Weights of a small transformer language model: width 128, learned positions.
Each number is 500 + 50 x the weight over its row's rms, rounded and kept within 0 to 999. Layers, rows and columns count from 0. Numbers have three digits each. The size before them is the row's rms in percent of the matrix's.

# layer 8 MLP down (transposed), 512x128, rms 0.279, rows 213-418, columns 64-95
103:437421481496500499473539539586520468508448577502516569456499531534564542553508511457542491465488
092:496511449402469503434542508386453488523536526539468549559445472506482557501494533516465507486498
104:478499564503481506476448563510501597502491488468457598475589458450568512380509499512429445544437
084:534514542478492513506539521535508507502506375495525502489523534545366465545496501526567645504546
107:530581483478414488434529470444561549476447511535486459612589494449462441468455557490517502421534
104:495508492534481469473585542463512517463498598498475472459476556513441516502463519444506499549509
108:481573469426478597491607530545500520477547588492452516440559569560544439496544526451565578524482
112:514514488433527519435519567487496470530545478491502473520458520458553522435449523512412479480578
112:482578489490502492469576475386478549526495544387436570498541529493597566550444529474513503509514
096:544487521498540523571528495449548456504606412511504567402492552547491563574548517492358396433496
082:495507497443493492505391464616408490500510521531523467497482548453526507503545519390506484498492
087:527547462491448557542462474523514469444490593571503437364396462539501537528475530535489493488481
081:565481508476509463486503481221506475495539436493492607437508504446510523496507514475464533486526
099:521541488594463519421534464482515536502569449523497517549489470437541551486424485479632431532530
109:502503526554470505541421553604514454469562497564530371507492494565482558445525500535609556477537
094:549550561529409507518512432492475529466501498403443512531479505393464526501474484508529616497457
106:331544468474453450513484526452517443576531526509414549400445529454490525510460516517547524417558
098:450495498508548453442480512559458554519538525467443460502419467474435541565437610538433576480397
111:540504545495472460529493521505566431471509483456462469420545490456571492502538485492535522535552
091:508459516512525490524517506419381520466494517519475387466538522377431552450515468402495538495570
098:516402514484583536495498548510567589487506432482480451499552446534447473503529535450442537514487
096:583502492467517449446483435333540457494482439474608493503438505531543585559499544514537514453456
084:507467561481487452560481429309508452507432512522481488481474504516530512480504493481517524445502
097:452514454492376585444527457406486478542514527542486469492485483495523451486546538500482539483424
099:416599537474526551573574473402513541496526521500477489513519572471444549486615471611480491525548
096:474434537484466552499501517519498504458516454578489505499451614513473556533478460551473437538638
084:489466573560493546461515509413486442498406465561403534495488457407541452509507435382480441555552
093:459470465512462530563536518637465574529498468536505469545508521487523503572579565463429478440528
100:482541598454565414565457456416531465537526577546408472462428475483413559500552519499480458509442
091:495494670478513552509521583511512526490474510443479432502529483553551460507426429554430514506508
127:567505469445442409483519420551547480539494544442515573493511458463606591453463502619447473484548
095:458550515494518554495518506513619461534543476434491435415595488499546521492526477511516540525496
104:597396375439486543590501513512411535487462549565432501485553470566510526508525482535465436566477
110:420572496449499651530410508417522509533438471498549462526508588579566551501589424506504505480423
087:548465479487508486457521534500532524453465496489479558506624491515446511519554465542472490492470
084:516483535484560507490455448347434431490447615523547523462507420521504504478466508446433429507512
127:654516396491456503479485470641486426556521545442439502491617526553489488495480521439480531472499
093:453534523441481539421497599613435627485485495461541510547484475435518501559431606523495499509551
107:437483467536522507505489588545507588414467522501481491481650522447520429559446436533475519476509
079:477466471545581499435405508527570534620520524487435515528484466442553404418469497440526456461473
086:539605500528495552489469516417519501495311478571452605533574472412497461466429515503470452603524
121:502465546472417494514499456530536512444512508411473553383493505434507499456383480552454501531500
085:503478557476469467475505537549605510489441484558397508504498433483506450483462513408453446484590
107:398609507411399482593547520469497546505480423492496510474475464505540511447467494467472474484502
109:492529500447445465503507497614466532562557467504466581461567507515484534476424551573507434493562
096:505557574505505506494513536492427503555514538465529495494520538467487449432489395455468523515479
088:602509506494438458543443480475507523472476541434441496526545421533486422532472432512592482492466
096:474605411519553510497502522343523456488514514561516480442466470428557528541501482558477428518461
091:502500548555556524472509569476486514434524516554452571480592466518593535529536579446416533505515
089:439496523446489553481408523413563485535483526485510453506482478510511567516463503528472541445420
102:450492611544537466429448448476467477413495546570420466450545477472473536519421516427518329500494
097:440486403397532590450523484464487422537573557437502453576520446530476510515506456501483421486481
085:499513551528543529378495565647539528494541433572483524537541500391524559498600572472513545468501
104:410535554505491467555540450537488544454478512531501495522597577433494409497533550489456368535487
077:558498543489485518514443483338478484448472313508468559492575534503534576540516498455469491576472
112:474530444519499565538489469512486474493509508566497547506468417482586483555488487526562505437553
093:601541435496440473482580494446571551513469512526484429464484528482487468511450463469474420421562
104:515542458580548500435543618547501622527489515474464503493516419490466462471493511536552519451483
099:490492536568389601474523478477534528518470551579510456598467460435580460523542504444464567501510
106:534531568504541535404426499453457507479549488538365550444557432488523458455533530480539489555499
103:503558470515506488574581523622559537525407520477499548533537514480505516456582463512480572510510
082:507459474414417585456450534375384419477492468587538520548523501518441496445461495583502498513462
080:515498545539490472463571417443485379438557473481492423499470403472490531537501523417446501518464
100:452425553463491535502587477524565510520478514437485565495483537490579388399492453562563516513551
105:570483473496552425452413594526542442530473524504438514518546474516483483489514463422462506479461
126:500510482520453381540530551589506527567506548516460530466574549524478536466561485551543449414529
110:524512456519452491480477577512424635418513447405462528472459509423517534546518542544484515509474
096:554499476466491598517538483469486466536569518468418515518489532452460534497538482464517474639507
110:587642552497591587491550560522505494510550502595483516458528496517525500479490508501416542463511
104:503556579544498503508497554470463476528495448513476495502546480491604572494468449542499539551479
120:511559490665423468543507425541412515423472539538532487527492492441522496538491444532513477493497
093:517481470542455492595524545529501443478442461458452532497532461485464594517479462478490543490444
100:467422518418472461504495510497538443564427491527551501437549434474511482417475516487438452518514
113:424573576440501564553477465453562523526457376529495487473498422463397496502416461489532503513362
105:475491472429530437515539570486453526438554452591538633469475515490430497539492527499432485527407
094:460450386480475475487436551413624528502463460579516534527416492435581468616531548544462455462476
127:467509470493472488548605454470508544441531479575503507508477465565467454555481533465514518499602
099:554498523433468598484490536487409498353532527551535461495567493483534439459480501511487576532493
109:459518546446561518525552537447558460515505518465645475528578445479444537472609469467498508553506
105:532452529491455503507562457449509482509559554468492573481391509502463474442587501572551490477487
099:490505550557454486485462523497496497467525591523488435444579421499512514479488475507449399556487
103:505470540581511380495517473488465542461545408516472395547600492453383520539483504405470475504489
103:457436469454500549468439549410578448576546511519535504500572541502416485379508619540527473440536
098:509531518503401495481497441350570435443549482414515414523464535504448605521526512481400480552517
111:509539394567440444550455442513523479581477432491548533483507525554544466524545471576482453391603
084:509518519543497481457479520515539493482486572529591516536560449422509507555510499524515532513514
095:522542431460468491447563564489448430465501403467455466449506505416500454451508493468452577594377
099:484506546410511538478470471411538453511482401494426628432395632508488482457420484451519489526545
118:560546556517498479540448480438475478537562520484552454451454514498442426444524545499541468501610
109:512502469434497511469452401482565509423563418445454491533541479514497578492566529444367466446505
080:502516507497461558476494482553560464467521589478452481479507531498550387491501510513440447495485
113:566416464498543382457495576478556524469476464477517587481512536477470565475488519506479597497474
103:476432500518529605532546549392524445443429416475497520535531442413547511467536461515539497482494
121:469424550463497554494484561408585368535552536499535583487515501500566483533438482501387476529457
097:457530476499532545542514590466559552504480431468467535518567453536602533463604504530487550566494
124:551431497419462519504536507543544397424483564493553501552498567462451520609525535493534574578515
087:519536501503440484470480502607509482472488590425373558551442461478496482570541501457539596453494
089:471443450507492465518529464484447500474487597533577517444418494528536473475428446574509510612531
106:499458495443550557466535556567541449461570468511434413535599463399519484541466509494538544499465
089:501542512557548530523624538461461651524504460500453537490456466441518485520465597521542520521498
090:580477485376452531518408468464431458495459405557499492484496372541565436511537527517479480469492
116:452484471488509542475482548525449412536557520504522520475562530450585462519486501440499527487560
092:519438549519462563530551533509567469529414494521440541466521493421504445415515453504539471577529
099:570481504486449448522420417571559464595447605428470495508549471431554466482483451471492547574509
085:477556488481535536433469443417483437481507555502458577563445483492465441463469505500561543483520
109:463504490486458524543482567556504477494537618416544491502437467509542513585531529530480501482527
084:459531458473551528511491570547497425464623632507444500475410490528555497460503600467385531590559
092:455495480505531489501475466548490593517413598526489534558526476493460487489502549519439504569567
102:496485591598471507492431481540482535526457488532477437461486536455477602543529520500466538605543
098:567519548509521548491579488572425514504450498612414587465615435542567462494511476515511477488433
104:482629461438527391432455557445487492505529444626456543417526518485451571505481609500541378508549
119:457448526457469610510525494534499451463564522495427486422578526489482529549462475514466539551405
092:485541539477436565448506442554556471474497597561411563481450472501485433421531588476474465564489
088:444651532544470494428512569420522523503570459475555450552507528537500535514544518494439534595433
093:542516471327463493510507552434465520484561611549499535584434476510454511490493458478433513483494
108:450476498550511534426563552402488408500479421514543542504481461461525561514464561528522455426491
110:434437514540532461408495504520546459482470475413478577537549508401465498616474374451500572534511
099:424513559502443503445521398570483545423358452530482533505563432506535442508474546610443566606454
087:484546569490508504552388509491618529486440471505493548505475510403548528501513618525589507548464
108:448519516315550519458436489485546498541517460469501551473471498511429489441493437574505550480511
098:513588599508467533460578554476522462493546477494473519403602572543528513453579540433483518491527
094:467554456508607510488443475567520620600509406484530500388475467519480391447537495639508518515536
098:477436535438523509568469479438573520535486446562453418434459536474497511461587490547500481544551
099:504539522514521473401462598417528550470528563515574532424500575458489574525478490507583483425462
102:393520563451454508448516520447506498480518517501488465524440564521541447529607421435451480527577
098:504444592460500480571502518537578521493497456553461498546569529508518531588404485499477613484472
097:509448477506522569488522467434505527445474536407519564574486416524523496498469504475498473489448
081:481463500446521473486529517562529517656588556485569571442548531476469463469471584679500465544448
104:533470544470577603476551379361513538520486533512510566490535561490514500492566524529582429519549
102:467454524571499504538544527601511484603413516487462482510525434383518562470501602512452479488506
107:535615452508456453521501427643509539641458421479549424456488463504525509487527461459566450560532
100:464608453493454512462510421504582410584497579446404517449528491516526490479542428521444374552491
116:465440604557475437497450537483456500413471481467460424443429454517502599546441503528543506513595
095:485466530452514429502476561236453491450513427473518464480469495614557462503466537481426499447454
100:501464484472483498540454559493563548440513401612501491468579459474504479492534535524412433467613
089:499532608432520500480506508462541516500505412473431402449476498499562499403532559510529490600512
078:545439505463468479446496481410521521491469529532544500543541473545377555580435448534577510495466
100:453519538470450513572534494491434485528570495505437485532471497465423565467459477524507511483407
094:471534536405385583459415447452520413420441496554470497545430560456506545433538502522508463417557
075:488475530538467514429463577629509548542478507553486500525429491592459533525529535469433493363489
121:600470531466492520456564490551552460425511493477474487482462537547430466504489491477497662516471
124:621598527451443531392417537542484546433524435477501491436525560497534492467505491557549484507505
098:488481515542476548573538537565508513495412547463462460567533408383480570445500485432557502497526
101:506463403416497525397527455518416501481563406508448527550496538513477524451576477514530483546400
106:529502481590499530526426480425502444530514493544536461469505475435453491468493501561474397498455
112:494487563462619500461513458664544543537490504463504485506556430470497470499525494601499538472455
099:466550538444456539475496520570481497544475488513499458530545468400628540429516525479491569520456
097:370509467406473503604547539510519590521534546467530619453533436442458472554484535543534511512477
096:426520540479491530486506473470572520551532483478497486488423399500533424439521460443498554597469
093:586557497455489541489497462586450478555460410527478414548568553452510486555545585449516499485422
081:449583489539562534578529515418581479488417475572541499459476443557496493506469503489566454506443
103:434368498406483520488413502408510530500506518526545535439487530529482471486559499470494350467468
084:498560528482483486466532514525424525556557491447509556447515482563471550522518445498553526570479
106:458321554474451541502487504465556506503526570499487572535448474472507472356592504429529521492533
100:558454420574399630580531454458462457428569439551448475506652501534503489525430535466510556455462
097:458518505519562545520520497520531466561486506528433480376544536521492412484569473579495511450506
100:522418477471496457465464527414526457509541433484561515470504522516461406545498460483508538500411
106:545565410478403479506490520532539551524510527466434599509525489499552538590513504537389541401452
111:571438543440487493498541451434523504468416417483449471469488456534462436533499507443504536598602
096:575512503520497534477520536534523569437553475495504406469442465481443469519479437533497572553472
097:456506512353524486518498553401535477561524538536522522509532597462442459522467488521506465579587
098:525600381498357524457552533461466482544427495448537514486539586514482578506505542549566442594597
078:463477507546504531607482488351474526501526490487419449483400337546538489504472503441563529421452
082:479519455502470530482505520548474383500459555521422562528448530549493546411538536419504505479556
107:465556443589459504531404528399554496534540452530500519426400427495610546446351448503592495605474
092:574558537516430536504518527440409500375556555591414584446562448525486394510449497520547575574517
106:541449571512521525509456453459547464472483550554539480504413536539513518468436478442486534521553
105:412498551449561546476507527520455555534558553478416429478505502504549523481557492508509553534552
093:463457481449550406460503566461446563437550467469430518508518431532502498546418502540520537528517
103:396574454462502559454444460438517476571490526552449486471404476515447632422568445450474483577530
094:459534601487510508520505502383526478509431493604486472450476426465555442515580412509560517481516
106:452500445541466520548478432549490417490528486527470418501399457525485550471512489557543536459523
073:530504488515501593505463484555468472567477572546477509547530493464481461571532499455493472505525
093:523534527540481521522467409454528496457484414538439488539480439482558518424555479458532459483511
105:572534476516449468468410482461512570515527558436485501567512465484430519460471504574469530499515
090:519522475477460560531432533630498506514473445473564549493343505470607427483508472473463513542566
102:524542503469559571495484433575496436645463515515498470534506464471539459582494498349560520471510
120:451567514433469555458476441553523598490456456530489470516496527527581513566532558517477511388513
110:623470484443451538530518633482549498500532504481477460526546494431520496475529476555514562606577
093:444552554458492525501503457598505506443452496573527544427574486547559499381552554480526565526447
088:516477518509506513465425501504455500470445472513536501518482537493455508465488609573484449456539
088:444516503530527555435499490424554542507559592556466490468479410478469499494529522617377497476495
097:504443556514518420467456369500502427438543569500511428570451485520460508513425511486446467594564
093:466407440504484527391548570390511498428488574550483495367453594597416472491488589503488478495510
100:514579511527579549496536488454531468464526443478511569599517479472567580506454492509415440516431
089:439529464531467582543476400438503524447568490555498496535496495486621442453502500471533509488473
104:423550574489498455546460539408541545545412533500428425445500510563554510468523503575490534543417
113:473444536445422617501520509505570545453401485563471495396508488507556507530538496492441568546571
095:478512558460423541549521463412502500497522487473508462449427559534500516514397483493421413420452
103:434476481413450487433494451378592459516523494456421503413476512438570504525461526512437481519535
113:484561539559515528508506531417455478418556500517609559530588542458474453444560565546441551498467
110:495611498487434477458499433497588516521556513463531518500443570545580498551448509406497355508581
106:483518540349530483423462505495548520514519405489460575422500434518493478500499518531548448535560
107:495501536420482496454573535571493448546486428417629533509474522438430484473493538512458418469475
119:468500477436568550447547511453444424500459505409543446410542529493556581517575518483493609532513
103:517408589554484497588442473495503527465476466546524576438521439483513532530479552487499424516481
071:473473520553528504569490481537520559474620554527583475499399584534536487527514464463465566511568
084:517556574480435479542391535512526471496569530456554440518576487516547468502515466490517433428505
103:476547498479417455527496485362454508478578357497523519426465466554588553412486523568509501453545
102:522497565441466560474483505406501481521522463463460506541508577431557563400530480449536602539464
106:514542465501523494456548496549507570407460534447473458423501480525479471420501555448440516546461
099:492466482457490507542454519471517441499491639491542578464423567493426550469487548501425601468469
074:512461497502458541503515527499479620497450572482459466593468541531560455495546467507499452395576
106:521559483492557470500512513463572415519417495519516615612521477450504544466464500514512439462453
095:505507451514575429606555526413483464521507466472398478473431496442323421430488515445497590524508
098:528439477496515470538513505445488497482448565569502604541570568449492571508484503491561522454570
# layer 8 MLP up, 512x128, rms 0.272, rows 214-418, columns 64-95
096:593380494483517466463479470541561399477546457518507498546517502513483477455528506452556481452427
102:417514484574536503546621440444545451430453513429647506534395524411637530484532510498530570495495
093:435493598540556497395482454515527438527462499500595575474526484477496459534496485514403531565533
103:614491565498450459476484541491458442455497466445563438452482488481610491509597496564562533475572
102:549449479491462505426458583486488509433575503556398496436491582517542472546436525443433477521474
105:480433530491551457479482518568525480530554523461525479506498621514559411474515454402501409477485
112:412350582408562459489610529502526360416536549475586515584492493496518536504476468506482562573450
105:522510507447478496491423549474513496492488493406563534375413508512523593454454476516401588528460
102:464535543449435483574476556530494624546481520450561495501495456537541459492521433572521551516461
094:490468547572509520459436425456471516509514468522611567402435495468505453548496517375565548563462
097:527458497476449583469480580528549550538428538518486462531521563463426438474389536572492485530469
089:428475547530412601535484505436566396641517457524544454479482566539491380494438566549488506501524
098:365456460541456494600418497470504482591496568435451551384506480460481510486561473494467488509440
105:482525478501537516424405493496507522499546504515524504479486520546447465489493474498507499555493
093:607499494523552539522393443531525547528469590540603579505546501474548447527470451511586503488498
107:467458549521494519541357530541532496513438463436560492468512501524438512466460586561517578483501
094:538522441490487500507492533537488491459461479434547581500540536500413470462534585413404399432484
113:486453554504472568478481492531561555565441551505523550549477486509522529483501592415452514453517
092:501491569421487483430540495518515505568526600499506475445432517473515511530508534448480479501436
101:477583549482476498583486401541463520608477498385408538491551562417528572443436470487522511465487
096:448467499562500478473543491512623623487534450487581542419446567611474481496448453561485496510542
083:566531477566495466500540450492522481345518460497579455464535573542563543504458495526448508487465
098:417500480383525443455573548501496493610454539460475454523623441457467543494455505441541490488521
096:499403531483527542532525503501483497469451478519456407568578518451421507540544497503555575472537
102:494447623526480493578568525442418524622565512452511421532490505447420489419513519501543498624528
081:447483581487489468524417540563453419438502501554546475506558507537560406553412514500442523580421
099:521515539445504569492516529581482418552538514483520492499505545423521480517441449434475436358515
100:537413484565546595429507479559491568417522509456550490477523423459429482529492555406490549465503
096:437528448526581459451594544488521420546531561559552523560543536556580497493455469441594471491511
110:519582440558558502524498533495509474513567456544582492385478571499662483518417435463491482565505
096:397481443465468553523521532529467561530529503557477425541600486477537553474462527496487509478610
099:411405460562484510532482544509489472390469496486549601523554525534466495525451466473555545582420
099:422479598650484576517523476468590458472496530537563458495486593497436496440518530495492544547551
089:460524545574535478495546482563513507483582544573581500469525471504472491476476435465584516454412
089:552557463549560472522473493521475456480542459471571430425516537556583566435518518628571535469459
120:506578478438424474435512497560480525483516405513547508483525531508494510470550474486530568490458
090:539484598409475463459428545442509579491520510497588492468506522496446591506434451453543518438491
104:538466470459507445512578517541468515547570402461513477480505513504494436559468419500509565590375
081:539546508461431555510504455501373486521515437540544514477528414445472546478493476584495562511595
098:519547479575509522478459487552495428501564449513543542404500511504448416402506559542436452435480
108:474532544548553476430406565467503391497557503537499457407438521524515356454446423395481492490561
085:407522507420600499508539537497523452516519555432508473493535509493489488616500519483494598442439
103:485435497546520496451480494488500447547526462521456483459489516464526547479473440573462531625508
106:461333533523482481480473455518437509532407545517525551499492370627613516463363520508536545507490
100:517506488597473502458522479559612507469525580570477464481561411479504465487528475448531498491532
093:542498527482505497520556471521448499613567556471469466482482514416537539474531466482437379426531
101:566448448473577481483457442415494533471498512471537442534584533545508482604490458479549555510471
095:469494486478486521431468556550539560592534479556493435528550449423501471515431536425539449509516
091:494362522524519466507455493565488478568483466440576544444589443532526513544417482512568535522538
103:449472424442487426498482511520466491521442464433462512474472600491520453537539488465578500565444
100:461443489561646529490524504476490351392446466403433400565533505527530605544554556493429552510523
096:622479499401461476619566508590465553533535536562520577425473483468511514565535379471444454446475
107:569412501544466420479532430592512534459474476500485471514431550459452488532505458521474508575450
081:445469469618553613454598532465500496498527506542483496492560533544569440492434493572442462479511
111:392595521565478527528493579521519495539500527521532460503531471473540446423519444474546459534490
098:494476457478422588504460548477466449513525501554519494404513595519509543509435518515631461534451
096:397460432472413446513482468464414487511428601505575494521448545537494545510438468486565514569468
103:666399510428491470499522483512480573441524499444508546539483482529542530547561489531440501536490
108:517566529494566504442419533517500492441454488549569473401471510518531411570425498459519561472419
100:514520515416510477478534514537535499454605522436467563495533545541404542495440471588487437567487
081:441512524527516410492545461483539530544527487468456468486493582429553568574525607455407522475419
087:478483519551448548522495463523527509494519521455523490480509561561557460660616614533420457545442
107:586558499480409428542580524582465569517487584484528399474508564492473556527542472501562467493570
103:495454481556467479497468504509520530486456580447517555382575451466509512544490536575555532565506
113:518510481544534520489508532518576566471437474535439506409482488447411645470568494427331552460489
109:545530522578445511542430517504471493457454523467580483493446518496495591489477571494572518487561
101:441344441474479530460625544544441406551542465481513457516620495400516558526554481475552444522464
099:555578437430457530471484627564539568488524561503459535443504486527491386489458542458488488549454
103:465473377565562499480493495583554493518533521512575531541505439510595502501519488451478478464601
110:434455549501440566521489435499457513493456545500520363511546544502533586545648508487551464523501
095:433523485529424419565458452626420485560510499510502514549521585465451503541453532441488465454525
099:490472489427396480517496553558449472620472525494554470424541529513578504518432572454470574558431
113:473481453494440599465468501476606492509506518374429419503439537489423530528388503386481524470558
117:589452551494504427474486612498533388506549510508494454493463563478465501479427559487508501509464
097:438413498426531539461531485506511645518490567507447488502493569443512514472411485444408478463522
115:563432574535447430511545472552514521418446515528523463491538552548400526423499538493385507593561
105:431415577540433590505454375527466431432540452442540507487437476522497485515473467478507485520510
103:472514506483396546506502455528555432490535504444470504458469476516454527420499564479412607562443
110:434509581408482468473512509557414501467513478421514516463480632491500472525574408511448477507469
106:515438458482494391540459465534583524440501487538487441473577568523480615528606487507524576508541
110:566433528435404420492508522547541420565611582491477484487461528457432505480479518480397450584558
104:504465515563486523536460486468551543476449481578492492526572509525518555420539363503444567507433
105:495444497494488479545547619544566509453444518538533469559505513451603468536521392500534563471517
103:422557538487510437423423549546453466439506463471438444495460510506537479429461511583446472487509
087:496526500496534435507556466486570489505540523518462514441491464538530505461514461432509510555434
102:522488461575507530461490472562514508514496495503436476501559381525516425481559568484518545527532
096:479514528455515467484475546529559566332462466488561483544498493414522447515396475504507541593458
104:531491414454502571528499532525628457410507532505550479412510497540500473602474487457515566515529
108:565448473462605480492467529496524639543463482548453416567508485466477539473428493504490481412495
079:469488552569588554576479449443522502471439534389510505505517501451516525617483503501475488458621
107:485445477546523550507602595465515520537514537478543463491530539364532379479544465533472426477486
094:551482581464490504491441495442599506440521493451566512417551506509401440467376476599424482471477
108:509456507482466482586495465578528491522555558518458437453461546539623438514528486483565503418512
099:507454455505462513505452540544586455483406451445485476530449495462483530419463497552550471518494
115:501506489528612432395538498480513503456549537573469547524510538548484543478482541510626543495550
092:577473454530570539483506537458503477510459631523606503527565475513550470574434518452596463447449
089:516507509532457586471562530486448589546534525485565475464443514537488481494551496547484518517506
103:476496469523389413557443526511516520493456443423504415514499544528497427542400507558507500447526
100:471510511485509477445346511503439420519652483479544528580559611519513533547504501484543573505528
090:481502539557437459507485546561579450505426524492473437425464386480486490397441526474450496559486
113:501419426493535518467533478527545583541516495399441443456505593506482625484509401432448449514438
099:492534416542476492490591522493497478481503540395491480548372596543517490463527486467466535454541
103:502485548532536545435529569478530471528519479576559505552524561434533439490511496428499509482403
089:509555474472519478471612519497585524541445557512458456426575423517517506569474535518516653475550
106:368534493538485606440478537505476542483500520510539451505432522584563539498491493457460529576379
088:443475505515507523460560344496503493408499419523480536497424565542519528444450489386542532611345
091:491532521545456444598491463560559516549528539442532522579473471507549543463502457490479409489430
095:410526507479442568532434431557605520519452500476540395491563501469524485476470550456534498480451
093:462384568495476478471540467513486495524514473575478445376509540498489537427591502479536455534554
103:555526504472468477437545545533414624498477501551496504438535540482480375590487511474540498520490
113:502369495494534425474509539484508436480574520431599544496579520605519489519545545516461438572481
094:442385480482443505505504473515509519508455528379529463513429471461472489443480546527563456509577
094:433470475455581448482565461466489509551422500508494551555500522453492423540506528573445481494461
099:520512466600474563545460506514511464515447498537556531451490520466513530487569520468520492463507
098:455420563516561420496473508557606541455495468485519469492523546451571459523497508527429510508458
106:552512581461535569522440524454538540408451490413604491489497574565459479558507413520498480442536
103:541480524487563517437452526455490577485503515595549452489430445508503506496496452531411626497491
090:491460522486516556525515540458589502524494459339491465494510592543465456607475457491595464495422
108:447515628434570494431512425490556551533537509547544506464516480496531429474464440458379477510530
103:488436400462372507539570464543564491526482488492502574503558499560507434536550486455476499524534
096:520500460460499569465586454537423494648649486452545453459404520577489568544450453471490458542457
101:455521432532528502452525408602496483494527470435494525465482521540550456531433562517454495504490
104:539429442528575500476439558528582519524504448529591497471594522488475579515445482515565437514433
101:463483526585536445526454527472518436484466466442443577545516427516524507565373495439551587481459
095:439521505485492586361462528430491541429537449530506486583594544567432633498497502521448425516542
105:497451553462565555421606577460536471467595566522512494515559541580568524582422522467472431553414
076:444442429530489558515413407574498444521471536502475499578473566480535463440381545565476528533585
105:479452484609419500417465536559489530560542517456439517386521444492502466456503486508456455412501
096:443416490568461492486550637438467471522454563498555525398445523624590474494527506448536584539497
101:547506552551542532466444397481572499458506583486561505536529478532508518536408528353485505479527
105:444493446573514458408612477475511526443519601553492448519497462500484463517469414540503445509478
099:529502541472503582437449610513600476548542431485553538420531556484484463536385515483569562477523
098:503484427583569581573479566468629446513409465575458531543527557463439524470513419491560499517468
098:520534485498451531580474510584586461550485515442551531484563530547461503521454468467464474513497
095:407447542479473565467526471487469470574460491499478509422534570456486409550534464505504476635541
082:500509474565565554503499461463592439449588456481553500493482548513416489481504522524498440522472
093:493432503562500454502414466516596488574555515437475565498546494395429499526454500499529534500456
093:549521449590606604577513556517545406518525483371493460467510532507555507550418473451467486561485
082:520479523484479476497517467532489493547443480464483404504582457619448554548504452509569550427575
111:514453486470466544475462446562470503422488500476510389496532513542442513501471591514460582502446
115:453494493489565450427499484554521461405522535408509463499564468425524533506451382481507459439445
092:529487466586520445466563464500534500526422542397564507521444477536508531504426454491529467536485
104:565480507584493484500555561433439350523528527498446531439536537452508459495450474472528452498531
106:512521554507495451445507526543531474502506534422486507431479588561521517472514502497432556603458
102:599468514489574481586490480475490441523541464458424495541522499440561480491549532589525611445453
097:468418546440529433461489552482511541555490467486494450495383627512612517495516539435453472459504
105:583550544494648442570465534509462509476528443548504523433499519471606484542554512464482493457594
108:481430468519433486610456505536452463457421438391473452406585454435462480504519486494550450480468
091:444452524570491503459505590512497515476555459446577477431428438515463460514471532436463475453445
088:487575469574551546533440441441449575540511525420519489531508476627515500499507439532475371506417
100:480421572570496442509539521524522444490583541499454437565483496477544494484558534398522510469560
088:477489477474499536473319450554537496565470528559605445524605528541445406436450535474459507442572
104:471457557585427543454545543518448437576474497508442508517511423462594551486513473443499589522590
103:394495485546587410467510465519510516482447421504495451534588511587520457512502466522500509541525
100:590503442501550492520359511564480503580495504458483477490490514629514577499455489497507432483380
104:502466449491436471486488497539429374524454486480525497491556485670582426555497512548483564390517
098:514482573577527523538485513539520418548435480556488414537519570487518588525464471499510631436528
109:436443441474588574537541466497432412417482459550584428480559471579505438473497511459547471399489
099:497479524545510530569487472543536554519483557504599437562574416467601518475512522588474614431507
093:482506411587481516488509528495386474518429517513480396475421506465563543517471610499467478500555
097:432484556467446474468373561544518573548502501567522592601572586520556487549562527437514498499494
085:421584474545508439585487519502521511445480513530579409479592482585497429507480513468468465531422
087:463522456524481409502577430533575610471491535495505477595494510459482523539532552522433528532510
101:518483440544501460459455536478435483569411472467529597432460510496513448506444509475477638475500
099:499472512470457445368442476531523499506583527466503473491568568462571504544537483452532511519454
102:506489432465561579445515486474446532560524534445483493450512549438502489460425488510474639554509
096:447683625538486473524343493564494602472449508458487594460475561486499498547521481519499559595529
097:435527540447537470551517486526518508460507493462544444504469552578469516465526442496440547523456
096:486453575468547497475544551520516488436522476556520459455481512544398494493492516591454482417557
101:485444490513499559474433458440430525602570536490570434474529467448532575500481534476464464554548
104:523541476498536526413537444520487517452513543451528452412540435427515549493522500481511484401409
080:538511454499502532578533542519576505502551490567482505441514507506457442477456363555474488475499
099:383488494529460491473504503501406586513478505477486509410551531617478541527467516542524403544448
098:507486484505483567525570478565547510576463484478509449570416526528556418556460474507524501435434
086:502467575561486462604418439482418464483443497496491437539526471411514458479462500426519432449500
100:554401466555486473598430471572538513467616489491450501549549465452404576471535441442469465454350
110:428475595530552499416540515473526514503505619555523455415581447583477472544455446444457562541582
108:462503516494507535463467533461449529493459497463585490499489464460441506575505486450509530476463
095:446411509473414530502465527493519482549437535473542475514562481580451502495510547468465559490447
095:474528511521612566423499545590498480550443515544548464472503530491540475629535498510499513518498
092:482436480494489575441439494479536570550510498485531497527632564499417572509399440495496479407503
095:434534391442422601559501500546570478521559475465564470445470471477598461490510504514513558457450
098:590395560486463478478540469564493446474565524473531445515508545545461445577538483507511421492509
104:494537411464466479500417505493461535568492523357501473574521523564483473526499509459509401530477
100:455518487460529516457450382498438426581499470374518518481445466541474678408431452476514441510433
102:521491495523497486448536579467482487399426496470533508493551591373446546627494498455515525571541
114:556457595532595504529477580565470476597468526565488423495387483464418551503471461499531515484502
104:516535556488468419460531582539497604535436457460503428444491564464486491489488551468413523590425
102:398443475605476556506541508523573496582499516558444438533479511480490536500463593412456522424467
103:555507624517495528516421530522544483524536508504525439516469500555484415576490472505525569568496
100:413511545520446506475505450557500490536497464451455562528486471493533514605365499508568578440530
104:457545545563438537500550507543482440435527495455479546530629574458575469460516523476474498440500
119:530499541455513547515504554513349438536527605468634493508428504546378531567516570457482450554520
110:535468470476556549494467515508590487550468564653583344513459514494462450536577557462512551493536
109:492492436492621476507508484500510517512545563470561474495527446503510495526438524423437486511484
087:425486471504452469482432534451445497536568568539528498488484484508461547533402439452487497400606
090:462460486549577508501468548429408553542470490535509458561512477441545620524508439522475502656476
112:547422521547511573415545514504532500558428460501447460488622612547503513572525478494427531484473
102:563388500411453555508615620576474559447581488478560518458518427567520459521495480536526486553519
107:492476539498501544467506553496497408571511506486510402536537424405535561539512537498485504439451
110:422621553473476537515527540572420578606557457465529468498501476525592562613513444517478567500506
073:458545462571462553443501497473423389488496538370518448505489442501566496477492533566430425522516
102:499563593452485513487528540563433565551456468459525492494484483549493572518424473458475572496569
101:593553564563543508505556486458498495525359513448517469450511565442505565473536526483455611513422
104:523546517433516528481547551515484546502461469515566470394606538546441542468468480521603429530531